From a checkpoint of a small transformer trained on Wikipedia: no biases in attention or MLP.
Each number is 50 + 15 x the weight over the matrix's rms, rounded and kept within 0 to 99. Layers, rows and columns count from 0.

# layer 4 MLP up, 896x224, rms 0.196, rows 866-895, columns 0-111
27 63 72 44 39 57 74 34 51 19 28 73 43 47 63 64 36 45 77 65 51 57 48 56 50 49 46 51 39 36 64 55 43 70 56 35 49 52 37 41 54 25 63 48 29 31 75 46 63 35 63 58 48 75 35 51 64 36 52 70 55 79 55 23 31 59 78 42 44 46 57 39 68 56 20 32 50 88 57 63 64 33 68 54 41 42 44 77 55 30 32 73 42 60 39 38 49 60 32 61 61 41 27 74 43 60 38 41 60 50 48 65
52 38 53 54 65 59 56 38 42 16 34 29 73 22 36 58 54 57 26 64 40 75 69 57 44 78 46 27 52 55 54 38 63 71 41 45 47 47 34 42 68 40 36 59 41 62 48 34 54 25 35 61 45 44 58 36 62 59 33 52 41 66 55 49 59 66 77 68 46 74 30 62 42 50 28 61 50 46 53 67 43 28 52 42 30 35 57 44 51 49 60 43 52 48 45 32 47 49 56 41 27 32 75 48 71 38 32 42 34 41 85 85
34 25 58 53 56 29 53 64 58 57 31 36 36 45 52 36 37 50 59 41 34 45 64 47 54 63 60 28 62 59 33 99 52 42 41 68 47 47 42 48 38 81 66 41 54 42 34 35 75 57 39 65 46 33 50 47 50 53 11 54 54 35 64 54 58 74 65 55 53 75 89 50 67 51 51 60 57 40 37 43 46 16 09 46 48 48 66 07 29 75 61 64 47 68 75 40 66 87 88 54 58 41 57 44 41 37 33 42 63 44 43 41
45 52 43 37 47 55 54 47 48 40 32 35 49 55 53 73 45 56 52 54 56 53 38 57 47 44 51 47 37 57 49 43 48 62 40 41 39 73 47 54 54 32 60 32 51 54 56 46 77 50 48 32 56 69 55 54 49 64 48 33 59 54 72 57 61 67 51 31 52 28 39 57 43 26 48 54 62 56 46 57 40 46 49 54 56 66 59 43 40 58 49 47 65 50 56 62 42 56 50 56 54 40 70 55 46 44 38 59 61 31 79 39
29 45 48 68 44 27 68 64 74 57 72 34 45 37 34 50 62 65 65 42 67 52 24 61 25 29 49 51 33 53 56 56 47 50 56 32 42 61 43 37 62 60 49 24 40 50 34 33 69 35 45 64 73 79 54 39 57 74 44 18 32 52 91 34 46 61 36 74 87 43 31 58 34 38 50 52 71 27 41 39 57 27 38 49 35 66 23 28 53 57 33 64 20 99 43 46 57 46 87 69 45 57 73 54 28 55 56 77 59 32 99 76
44 45 34 51 65 39 45 31 69 49 47 30 54 57 42 43 27 49 49 57 42 37 24 33 50 28 77 49 44 55 47 48 47 69 74 43 48 44 47 46 57 52 45 41 38 47 57 40 49 44 33 70 68 75 50 49 63 48 43 69 35 31 52 37 63 29 43 35 30 48 77 33 49 45 58 67 47 60 37 48 52 68 51 56 28 36 56 25 49 58 50 73 51 53 37 41 40 72 62 53 75 59 68 51 70 59 39 79 51 33 73 34
57 38 26 41 59 52 46 64 89 52 21 35 54 47 32 67 50 21 70 80 41 42 38 63 91 28 48 44 39 26 18 41 36 41 53 63 35 39 54 82 43 48 66 92 63 52 54 45 68 58 65 39 63 54 40 40 49 86 36 31 54 29 49 43 32 43 25 57 32 30 79 55 68 60 24 59 35 30 87 24 25 66 46 82 53 54 39 24 49 39 36 49 43 58 51 32 30 38 67 71 84 45 61 61 41 35 65 35 57 81 83 50
46 56 57 68 44 16 48 56 64 50 53 66 30 45 65 48 96 27 64 79 66 53 45 41 60 48 45 51 58 40 67 41 61 52 58 34 56 65 30 59 32 68 36 59 83 64 75 56 77 49 36 41 51 57 48 64 38 61 69 51 49 56 48 24 50 51 45 64 51 68 42 37 48 98 33 56 69 35 81 72 53 46 82 50 67 55 40 56 52 32 27 73 36 48 64 29 22 74 50 54 81 34 72 55 40 43 45 61 58 36 67 26
49 49 78 47 65 68 91 34 51 40 49 49 58 43 43 54 75 30 60 57 75 68 48 43 31 45 60 83 51 28 66 56 52 67 69 20 51 46 42 42 68 29 68 53 52 50 63 42 65 49 46 57 35 51 41 45 44 63 43 56 45 23 55 46 58 46 48 62 30 29 55 39 45 27 60 51 60 47 63 32 41 69 49 40 56 64 37 51 20 41 47 41 65 64 52 50 48 63 51 48 46 60 60 45 55 48 26 42 49 83 57 50
53 46 35 48 38 47 43 44 52 43 52 50 40 46 46 48 56 46 28 41 55 67 66 61 59 48 40 65 47 61 45 54 40 52 44 51 32 43 26 46 60 46 54 48 46 61 35 46 55 36 60 57 50 57 57 41 50 49 40 21 35 68 50 41 55 54 40 75 38 48 51 71 27 33 56 72 44 52 40 59 56 49 52 43 25 60 63 55 49 46 49 34 43 55 45 44 43 49 79 71 56 57 55 42 32 48 55 38 41 36 49 43
37 41 50 48 50 56 60 53 68 52 51 61 60 40 91 32 47 38 57 66 38 65 41 28 70 36 23 60 56 71 44 39 49 48 61 79 55 43 59 41 41 58 45 30 22 46 58 35 64 52 51 43 46 37 21 56 37 19 65 64 47 28 61 66 78 51 35 47 60 53 51 57 57 44 46 53 53 65 59 36 83 78 53 67 55 33 49 71 54 49 46 51 55 61 43 43 25 52 40 61 34 36 54 59 54 71 37 76 49 61 36 45
59 47 38 35 40 49 39 55 48 78 51 37 31 57 31 42 44 70 40 86 36 50 60 48 78 61 40 52 46 52 41 47 52 71 51 38 57 62 53 53 53 47 53 45 61 46 34 43 73 71 58 41 72 53 41 62 57 48 85 78 50 59 49 27 54 45 67 44 56 31 31 47 57 56 54 60 47 44 47 53 55 45 41 63 45 53 30 54 73 31 60 24 44 32 67 52 65 50 60 24 55 26 35 79 62 64 25 44 67 57 62 25
77 21 69 53 33 32 39 73 57 54 68 37 35 51 56 47 66 60 61 30 51 55 32 51 57 55 49 43 31 56 63 38 36 59 73 45 52 41 54 42 54 48 62 31 09 37 32 61 57 45 53 57 45 54 49 65 63 16 36 93 23 40 50 33 52 60 66 41 80 54 53 50 50 56 45 53 48 41 27 44 61 37 66 97 60 60 53 50 31 43 59 24 46 63 45 33 56 79 34 56 66 12 78 49 51 55 13 43 78 42 58 62
63 61 41 18 38 65 64 39 65 46 50 64 55 22 71 47 36 42 62 47 58 67 58 21 49 56 61 49 30 61 82 63 38 41 66 30 53 43 45 45 47 48 31 77 45 47 63 40 50 61 37 44 57 67 32 51 52 75 39 37 43 67 65 77 54 51 55 49 54 43 54 60 50 37 55 62 46 56 33 68 45 55 04 25 37 48 51 41 57 54 47 46 32 57 33 48 56 42 99 43 53 62 59 19 61 38 37 17 59 61 73 52
51 40 36 26 23 57 56 54 46 41 52 40 87 39 53 44 43 54 68 62 56 60 43 45 43 42 41 35 63 56 46 43 37 44 54 62 41 44 60 21 52 39 55 51 48 43 50 58 73 47 83 58 77 58 58 57 59 57 51 35 41 55 52 54 48 41 57 71 52 61 53 43 42 26 69 42 42 33 43 70 50 68 37 56 47 57 52 61 67 51 52 67 48 58 21 21 58 49 58 60 49 44 67 56 55 52 55 66 59 60 62 47
40 41 76 58 48 34 60 36 69 61 54 56 50 55 47 58 58 52 56 49 77 56 34 37 55 46 30 60 48 50 52 61 39 55 64 67 34 56 30 54 48 52 62 46 50 51 64 59 54 45 48 53 41 67 48 53 41 55 56 49 61 67 44 48 64 54 56 39 48 54 58 48 71 45 53 71 50 48 47 79 62 54 42 29 59 74 42 83 44 62 46 37 47 56 56 58 36 39 64 37 56 43 62 48 58 69 55 54 40 63 58 48
64 45 58 48 26 45 20 28 75 55 32 22 50 51 42 37 52 48 90 25 36 21 62 45 42 34 53 87 42 58 35 37 54 46 63 55 42 63 85 46 48 66 36 36 69 38 37 46 83 56 41 62 26 40 30 57 64 49 84 90 76 43 40 44 30 48 54 71 66 69 56 36 62 62 25 42 42 61 33 51 51 45 90 36 48 67 53 41 28 26 78 40 61 46 74 32 65 51 31 54 31 51 42 36 44 32 66 50 44 60 37 34
63 72 62 42 63 28 41 77 52 41 33 53 48 69 60 22 33 45 58 57 70 76 60 55 74 74 58 46 50 80 64 29 86 55 40 48 51 60 75 43 52 53 49 45 57 50 29 61 32 66 51 41 49 65 51 10 58 51 46 84 38 50 55 40 60 44 60 31 32 73 47 37 47 46 56 44 43 57 52 61 80 73 28 20 34 50 28 22 36 72 24 26 65 44 56 57 35 43 52 40 35 59 70 57 77 47 61 40 65 39 62 30
69 49 44 49 40 29 62 64 63 46 53 27 60 37 20 57 54 54 44 35 31 60 40 44 54 49 69 26 26 18 56 43 36 39 76 37 50 39 28 57 33 48 55 45 68 32 63 52 58 55 61 53 59 35 13 65 39 22 57 51 47 84 42 43 48 37 62 61 47 38 68 56 22 43 61 53 43 55 45 91 59 43 47 34 29 56 50 68 59 65 45 90 57 59 46 37 47 46 35 45 47 52 78 53 33 46 60 77 54 50 63 31
51 54 68 69 55 45 29 60 61 64 25 32 27 31 67 45 40 49 58 43 60 59 63 52 39 66 39 76 74 62 36 77 61 52 59 55 39 65 35 57 63 20 74 46 48 78 60 55 51 76 80 58 50 40 77 64 41 51 36 44 10 49 32 46 47 21 82 35 59 72 32 42 35 19 55 51 37 48 60 55 36 37 62 44 31 39 72 62 53 51 44 27 38 55 59 45 56 32 44 67 42 16 50 56 52 25 48 70 57 32 57 46
29 27 52 27 68 54 33 62 66 73 39 44 40 41 40 54 68 52 54 47 66 36 55 73 68 47 64 37 59 44 52 79 42 52 78 51 27 56 52 45 34 55 23 79 38 56 44 39 34 39 47 35 67 54 43 54 55 48 57 56 22 63 48 60 77 63 25 55 26 63 34 48 57 60 48 42 16 44 49 44 58 59 36 72 39 48 58 30 45 58 42 45 65 52 52 59 12 48 44 71 48 58 48 51 34 49 36 54 42 37 17 26
60 45 50 41 37 54 35 37 57 22 58 27 36 61 61 57 51 40 69 55 64 74 53 56 37 78 44 51 37 41 66 55 57 55 49 27 48 43 18 27 65 54 39 48 51 63 51 24 96 36 64 35 23 34 42 70 59 42 54 72 29 78 68 24 44 65 44 62 43 56 33 35 43 67 44 29 51 35 36 90 63 39 44 09 62 34 41 60 62 39 63 44 61 47 50 53 75 46 30 38 44 52 59 56 52 45 48 53 52 74 35 49
45 66 72 33 50 59 40 64 81 59 65 54 27 54 71 46 27 58 39 49 60 26 35 59 54 58 82 45 54 62 56 56 44 34 53 43 59 41 77 47 45 72 56 39 72 60 59 76 40 29 44 49 45 67 73 29 33 15 46 43 48 63 36 65 41 46 72 50 40 46 59 68 38 44 65 29 67 35 57 37 58 53 52 56 56 63 52 60 38 31 42 50 61 34 46 49 55 74 54 52 68 44 56 39 43 70 44 59 72 67 53 41
52 33 71 39 49 57 55 53 57 44 44 46 72 69 54 56 58 56 48 55 41 66 54 33 45 45 57 48 39 32 68 55 35 42 54 31 50 48 29 67 47 65 52 49 53 32 71 25 57 67 45 43 44 57 49 31 58 70 34 13 73 27 43 62 38 09 65 65 51 71 67 44 56 27 47 37 53 42 62 48 49 54 44 31 46 65 43 54 57 62 45 44 72 61 52 50 82 53 39 54 71 99 65 58 30 66 65 46 47 41 46 58
64 46 54 39 66 48 44 53 48 42 47 58 48 62 70 61 44 43 53 63 25 54 42 55 93 52 65 70 71 62 54 37 56 39 52 24 25 35 78 58 41 63 45 56 52 61 41 62 60 39 49 47 30 57 31 34 82 68 55 53 40 53 38 49 78 47 43 38 51 46 51 53 37 69 36 52 39 61 73 61 68 43 59 67 71 50 75 57 36 60 54 53 36 50 44 27 70 63 48 38 55 45 40 55 21 42 65 48 54 52 60 44
31 66 37 39 56 62 61 73 60 55 55 36 23 43 38 15 50 65 47 47 58 45 28 45 59 30 50 55 40 31 46 52 46 66 77 68 64 44 15 50 37 47 62 13 31 47 78 76 65 34 68 38 42 65 50 42 50 28 49 48 31 41 32 45 62 54 60 44 33 60 45 60 53 32 67 42 24 47 40 32 61 58 47 56 51 68 44 83 68 47 52 33 48 45 34 63 18 62 62 30 71 22 31 68 45 78 53 54 62 54 43 33
62 35 63 54 41 26 38 38 42 52 62 68 63 78 64 31 56 58 48 49 27 41 39 49 46 53 68 63 52 70 75 62 37 44 20 39 54 57 56 47 55 53 60 29 58 60 34 42 50 35 20 51 48 47 37 48 78 57 46 55 75 45 63 35 53 32 41 39 35 60 70 67 46 39 42 53 34 40 42 53 43 35 45 38 55 75 34 39 44 59 55 54 62 64 43 32 56 52 35 42 52 39 59 53 12 51 37 20 43 50 72 49
78 33 26 47 53 55 47 51 53 43 45 45 60 54 57 43 68 55 33 81 32 43 85 58 44 58 64 53 47 53 39 26 53 61 39 59 50 49 44 51 33 51 40 54 67 71 39 47 37 67 66 53 41 41 44 45 70 27 44 47 55 48 42 53 64 68 49 72 33 60 61 72 33 39 61 45 62 51 66 60 70 55 26 45 49 32 66 67 38 35 59 47 38 60 43 36 38 55 56 75 65 05 50 39 45 31 52 57 43 81 48 31
51 42 58 29 64 66 40 45 51 61 63 37 53 44 53 39 50 61 30 49 51 49 23 50 37 64 55 50 93 51 42 54 64 90 52 70 63 39 55 40 71 51 43 49 46 58 63 40 57 53 41 52 52 69 65 61 32 73 27 64 62 42 55 45 41 57 70 21 83 52 53 62 44 46 42 39 53 26 67 63 81 52 44 44 52 42 39 34 36 44 59 50 64 46 40 49 44 46 57 52 67 43 51 39 34 66 55 85 68 38 39 18
35 42 41 42 74 77 36 66 54 66 61 72 21 74 48 61 58 62 27 65 65 70 52 25 70 50 55 68 51 71 53 46 59 39 57 23 61 39 55 37 21 53 70 28 57 62 44 32 51 71 51 34 61 47 37 63 47 23 26 72 75 38 47 48 55 41 36 58 60 39 38 68 72 43 46 46 59 43 39 59 34 66 46 38 63 46 58 61 47 42 81 10 34 55 48 67 65 63 50 66 43 64 42 63 51 62 60 62 61 54 25 40
# layer 4 MLP down (transposed), 896x224, rms 0.153, rows 866-895, columns 0-111
54 45 35 42 49 74 57 39 59 44 45 60 63 31 35 48 63 49 36 36 48 52 39 70 43 52 65 54 70 48 42 78 45 49 57 51 51 49 52 38 57 40 54 45 48 65 69 49 69 40 55 68 55 58 57 44 35 38 36 73 60 56 50 54 41 34 56 64 16 54 30 44 48 67 43 15 41 30 45 39 78 55 50 44 57 40 49 55 53 43 49 42 60 49 61 78 69 63 50 67 16 53 52 31 43 81 60 68 77 49 79 61
42 59 62 84 35 59 33 48 55 51 78 63 36 56 38 49 60 62 59 34 40 64 55 45 42 67 43 53 58 53 37 56 53 40 38 46 74 35 41 45 85 65 41 39 57 59 38 68 38 44 49 54 44 47 35 62 63 43 43 40 43 40 73 26 67 66 56 52 72 55 23 50 28 43 52 39 44 60 66 52 56 31 44 43 49 59 46 29 34 44 65 29 55 37 55 53 52 42 47 59 40 33 71 15 29 80 46 82 35 34 56 55
55 87 46 13 70 61 38 52 49 22 47 49 68 91 61 41 52 52 74 46 40 70 57 27 31 35 57 30 58 60 46 56 33 58 39 60 56 83 61 64 50 63 50 15 49 21 74 40 37 10 43 65 39 16 42 52 30 53 47 56 57 23 83 45 62 94 47 29 36 32 72 35 36 51 15 44 26 39 38 65 42 55 55 39 43 29 47 46 19 40 82 53 49 49 41 29 38 38 30 44 50 57 73 49 25 62 31 41 61 21 34 51
27 38 51 88 47 45 36 53 75 57 58 39 62 31 57 15 41 38 49 41 44 49 47 55 38 82 58 68 61 52 15 40 47 44 44 30 47 52 64 26 65 87 64 51 66 56 42 56 42 40 50 40 46 37 56 71 67 59 36 43 60 43 58 44 68 38 39 46 53 56 11 48 50 50 67 38 40 48 35 31 38 46 55 26 63 51 47 41 35 73 41 55 49 74 23 55 63 34 50 78 34 45 49 70 52 35 63 63 47 54 60 27
09 37 47 59 57 63 40 57 47 56 73 21 31 36 36 66 59 40 32 82 21 48 35 29 57 61 52 81 39 28 60 44 28 53 62 26 61 58 60 05 67 44 44 42 39 54 53 53 36 58 47 48 56 80 66 35 57 55 61 57 29 68 61 38 63 25 73 30 75 53 53 74 56 76 46 31 58 74 39 61 44 35 46 21 50 53 41 39 48 33 22 22 46 52 50 46 11 60 31 61 57 49 33 55 41 42 37 60 51 32 68 60
51 57 41 49 42 36 91 45 63 36 60 58 44 76 53 61 63 49 53 00 57 52 46 64 64 46 23 52 43 44 66 50 74 69 33 64 26 48 43 60 38 41 41 52 58 57 44 82 60 86 53 35 57 41 35 31 30 42 32 52 53 62 47 72 51 48 42 73 49 65 75 34 58 40 66 62 52 52 46 50 53 48 39 48 43 51 47 62 20 70 42 35 88 44 63 29 63 42 88 37 30 29 80 79 62 50 41 40 54 13 54 57
75 49 70 45 58 52 40 21 41 53 66 56 41 47 72 36 29 44 32 17 51 39 77 59 39 66 37 53 46 61 40 40 49 78 52 54 51 56 48 53 45 34 57 20 46 54 56 50 62 66 36 84 37 39 42 45 58 59 59 46 71 44 52 50 66 48 44 43 67 67 38 54 29 63 69 37 48 57 53 15 33 30 34 35 73 25 42 41 43 60 45 33 43 70 55 40 49 53 49 50 53 80 36 42 49 43 37 28 54 55 49 53
47 61 76 57 63 48 09 69 64 73 85 31 62 40 84 89 60 41 73 23 60 44 37 32 45 40 38 73 58 27 33 34 60 49 53 28 59 57 32 46 44 33 65 48 47 63 59 74 63 64 35 42 80 45 51 38 72 66 49 42 67 34 23 21 56 29 48 51 76 62 68 56 41 75 42 47 55 61 77 50 24 85 71 55 75 58 29 26 50 39 22 54 25 62 47 36 49 65 55 64 73 35 30 59 64 48 42 51 15 57 40 32
39 43 34 56 65 35 61 35 81 60 60 47 38 53 46 56 79 67 61 83 49 43 41 25 42 64 73 75 56 40 36 46 45 49 56 54 43 36 57 82 76 38 65 39 49 65 54 73 36 42 37 54 41 65 69 39 26 34 63 64 69 47 69 56 54 71 44 94 46 37 71 65 62 72 52 50 36 36 42 07 55 57 67 59 26 55 30 52 45 45 13 35 78 29 55 41 78 48 48 40 52 33 50 56 42 35 45 70 41 49 37 60
52 32 48 75 35 47 46 49 43 33 53 55 46 70 32 44 69 63 48 62 61 63 46 33 57 48 47 39 30 52 56 29 61 18 76 54 41 66 38 59 34 33 55 39 42 42 47 62 42 49 57 47 64 40 45 41 44 56 40 37 46 56 72 45 76 57 52 64 34 38 59 53 44 42 71 54 34 64 32 45 52 49 40 47 42 23 74 47 62 46 64 34 39 61 65 38 37 71 70 74 43 49 58 56 25 67 59 30 21 47 66 42
72 51 45 00 64 31 64 85 77 55 60 39 48 31 48 54 38 64 66 70 74 45 37 56 59 43 68 55 47 32 26 30 44 51 54 35 52 53 52 51 12 44 52 53 54 25 55 35 58 61 52 41 74 52 56 25 21 44 54 41 62 71 45 50 43 53 52 28 42 30 48 45 61 75 66 62 72 61 50 58 49 59 65 61 51 69 48 40 51 69 40 61 41 58 56 28 45 38 45 57 67 52 40 53 62 75 54 36 20 29 38 48
61 36 49 50 61 48 65 35 52 63 70 41 61 48 20 36 20 56 74 52 72 61 60 75 60 61 54 65 36 48 58 50 60 74 58 39 31 27 61 57 25 54 41 42 39 54 56 34 52 48 38 32 85 55 45 57 53 69 48 68 42 79 40 57 39 57 46 85 37 28 66 19 64 46 34 75 59 16 62 61 54 44 56 64 50 80 45 33 64 55 26 57 49 57 41 57 61 48 26 43 63 21 47 50 78 51 35 43 63 26 73 34
81 60 48 56 72 38 26 60 62 62 39 51 72 34 47 49 50 72 56 36 37 31 52 72 60 50 47 48 27 57 44 53 62 51 91 40 63 36 56 28 54 22 88 53 09 34 54 59 65 42 52 42 50 77 60 72 49 12 27 59 44 28 61 47 24 72 46 44 70 68 31 41 35 59 67 44 19 43 44 45 48 41 65 66 36 52 51 40 55 42 55 35 45 58 73 54 74 49 12 68 31 74 84 53 54 50 25 52 65 68 56 48
45 74 47 34 70 80 62 55 91 47 27 47 39 11 56 70 36 38 72 53 76 39 54 44 72 83 85 42 37 75 61 48 30 36 49 43 44 44 83 40 17 36 40 68 46 75 40 55 98 50 51 66 61 37 67 33 60 64 20 44 45 64 52 72 61 38 55 53 33 52 65 30 84 28 59 25 37 32 21 77 42 33 12 38 60 59 55 29 54 56 68 50 46 31 55 62 33 38 55 23 46 53 30 38 55 56 40 29 57 86 45 38
55 47 82 56 40 55 33 54 41 68 62 58 61 52 43 68 42 62 28 38 32 47 42 41 53 47 44 46 56 58 40 62 44 61 47 51 46 50 19 45 71 41 39 46 35 55 50 58 36 64 70 64 38 58 53 38 25 45 34 41 39 71 44 47 57 46 68 46 66 42 50 48 54 44 51 51 57 45 89 67 75 42 56 51 54 49 43 64 72 51 68 69 59 63 57 60 47 52 65 35 51 68 52 37 62 56 56 54 57 48 42 56
37 27 59 24 56 54 64 52 49 54 24 46 37 41 49 29 61 55 68 42 54 48 20 36 56 25 31 31 47 31 58 61 55 61 42 48 39 77 73 51 54 61 45 67 48 59 65 88 53 31 50 61 32 67 34 65 59 64 42 35 40 64 68 92 68 57 59 48 62 55 37 47 67 40 62 71 17 59 35 65 58 46 56 37 45 83 50 51 27 69 44 36 67 52 43 27 61 36 54 46 60 41 55 21 46 22 55 37 63 54 53 32
59 59 37 57 71 71 49 51 57 84 26 53 51 60 57 53 59 77 52 70 63 65 54 23 83 31 42 63 32 75 35 46 76 56 72 62 35 36 63 77 44 41 52 48 39 59 64 28 69 80 38 41 63 21 44 43 41 44 73 76 58 51 85 44 31 66 72 56 36 35 74 37 44 65 23 46 55 56 50 57 31 41 42 48 73 37 42 88 43 55 42 24 87 49 60 41 45 55 33 73 59 59 35 37 58 44 94 61 41 19 60 42
53 63 25 50 55 36 57 28 34 22 68 69 65 51 42 39 34 38 49 31 32 40 51 55 45 35 55 57 62 73 68 39 70 50 43 81 43 46 49 22 35 77 61 39 21 61 74 55 46 68 49 50 42 28 50 23 52 63 36 51 46 45 62 70 63 59 49 66 36 68 65 44 39 62 70 33 52 34 61 51 40 72 44 55 71 34 51 50 53 49 49 35 43 33 36 55 50 33 76 54 40 45 59 56 63 55 42 35 62 42 83 43
49 35 45 75 59 40 57 45 17 42 65 56 20 48 50 37 51 44 58 72 48 38 71 63 60 61 38 49 52 63 58 47 50 55 58 44 45 30 46 68 42 67 47 58 67 34 58 08 54 42 35 41 29 59 27 58 65 74 38 43 49 35 57 57 43 57 65 54 73 52 53 43 61 46 35 32 54 42 27 50 50 57 29 49 57 49 58 61 19 54 14 43 68 67 37 50 53 71 60 60 53 27 53 55 20 85 61 50 62 31 74 48
48 68 46 71 50 35 57 75 64 53 31 15 61 59 38 65 65 42 29 47 50 49 74 47 43 59 82 58 63 55 52 68 51 62 65 50 34 62 50 31 35 33 28 44 53 56 45 24 17 52 31 39 42 43 63 43 36 56 51 50 68 48 48 48 62 30 44 56 47 39 45 58 62 49 49 45 44 45 60 40 70 56 43 23 27 36 50 44 41 45 81 37 50 54 53 24 44 59 29 40 41 23 53 64 38 34 74 57 41 60 50 61
35 40 34 47 42 55 67 59 45 35 57 57 51 42 40 57 50 56 54 50 28 33 56 56 54 63 60 61 45 46 39 34 62 57 48 56 44 67 51 72 84 21 65 39 68 40 56 43 51 38 53 60 40 36 61 54 63 52 55 57 53 59 70 80 45 54 37 45 42 50 37 22 61 39 69 67 64 46 60 36 40 23 62 47 42 63 44 63 51 81 47 44 43 46 29 38 60 37 45 17 41 62 40 35 44 68 41 53 33 36 43 47
61 54 85 58 47 76 35 45 72 64 55 47 58 74 61 52 35 57 58 58 54 45 41 62 63 57 42 47 44 47 59 49 40 47 44 44 55 41 31 46 52 58 42 55 55 48 39 37 70 49 57 42 63 34 53 57 55 45 66 57 44 42 36 62 36 31 38 61 40 71 32 52 47 75 34 55 35 46 11 33 51 42 50 63 42 50 45 68 52 63 52 63 63 61 35 55 45 70 53 46 44 49 56 61 84 52 45 54 58 54 35 39
31 60 56 38 70 48 74 50 60 49 57 41 55 79 19 49 49 53 43 39 36 63 23 54 67 59 36 67 49 52 56 59 72 39 78 47 49 59 29 68 80 33 19 61 29 43 69 57 43 45 61 38 34 41 55 47 51 33 60 61 31 65 62 40 43 50 23 42 42 65 61 49 63 85 50 52 29 63 57 43 54 93 54 60 69 36 55 64 51 64 46 61 23 39 55 42 38 42 61 47 20 62 58 58 39 62 40 32 47 49 61 45
44 26 60 48 35 30 48 32 61 52 44 60 50 49 56 63 62 54 51 52 51 63 52 72 46 71 33 52 50 42 51 67 65 52 65 52 53 51 64 39 65 49 53 40 73 22 59 36 39 47 36 70 46 48 56 29 34 51 69 41 65 38 79 26 68 25 60 07 55 56 75 70 41 49 56 66 42 72 35 61 48 43 53 33 44 56 55 64 48 59 73 69 87 55 39 43 72 47 61 20 37 52 57 50 50 54 60 50 38 31 46 31
53 45 46 29 44 65 53 23 49 46 51 72 47 43 52 38 44 42 40 48 39 43 66 57 44 59 32 11 30 37 35 51 42 24 43 39 48 35 17 59 61 70 56 67 48 51 76 35 81 43 63 53 31 38 46 51 53 58 33 24 68 25 38 62 48 63 69 39 57 42 50 45 10 63 51 49 46 53 38 55 71 64 39 67 45 59 47 67 36 61 73 38 60 51 51 61 68 57 59 64 59 79 55 30 91 43 48 46 42 57 40 50
46 57 53 67 37 56 59 49 52 58 80 40 47 56 44 78 66 42 32 00 18 47 47 44 30 54 53 65 67 60 38 54 57 52 71 88 58 64 63 23 43 66 70 48 36 38 34 67 57 37 84 59 73 55 73 43 35 68 49 19 37 61 55 48 58 32 03 14 63 63 48 42 61 24 72 41 54 51 46 38 54 56 41 32 60 55 48 59 66 20 76 49 71 54 30 59 44 54 53 46 62 45 55 31 66 72 52 12 54 42 50 48
69 38 58 49 47 70 58 55 60 20 45 22 55 42 26 72 38 43 50 39 50 51 39 46 51 37 38 58 45 66 58 67 74 41 59 69 72 55 55 67 53 39 42 40 73 54 40 54 59 45 41 57 00 48 44 21 56 81 59 28 33 30 45 63 41 51 54 55 54 35 41 61 63 32 55 65 44 43 26 42 53 32 67 45 50 28 37 45 54 50 65 57 37 45 78 16 71 15 66 75 32 61 69 60 56 50 37 45 34 25 35 56
61 53 54 50 56 63 65 46 18 65 70 67 21 27 55 32 63 29 40 49 38 91 27 44 46 44 39 69 45 58 24 23 57 38 28 55 60 43 66 49 26 83 09 37 39 54 20 65 52 72 58 25 51 36 21 39 57 54 68 53 53 33 60 42 46 38 68 53 31 35 56 51 50 63 62 71 85 51 55 70 51 61 43 44 42 40 66 66 22 33 36 66 48 57 59 35 65 60 27 53 41 47 72 41 51 38 25 57 44 39 39 58
60 86 52 50 54 54 37 40 40 72 46 36 68 35 55 40 42 57 52 32 58 56 33 46 30 73 33 51 59 56 47 29 59 72 55 46 71 77 33 29 60 43 37 45 42 77 92 51 29 43 41 61 30 48 46 77 22 59 29 64 76 52 53 54 50 30 44 28 53 58 52 41 17 39 35 59 42 65 50 53 36 62 57 43 58 43 53 44 43 21 52 77 53 56 31 54 60 45 63 61 60 46 75 47 43 57 29 72 43 40 53 34
52 56 87 31 57 43 29 47 68 50 52 57 51 35 65 37 14 59 34 77 55 53 35 20 48 57 43 49 35 44 78 57 25 53 43 40 53 68 45 45 45 71 43 55 67 44 35 63 54 50 56 51 36 58 31 68 49 47 46 49 46 44 38 66 61 84 52 44 64 52 60 41 55 54 29 57 74 65 48 43 49 58 44 26 59 50 79 61 46 62 50 40 33 27 46 72 65 47 77 42 57 58 40 62 40 29 68 51 50 58 43 54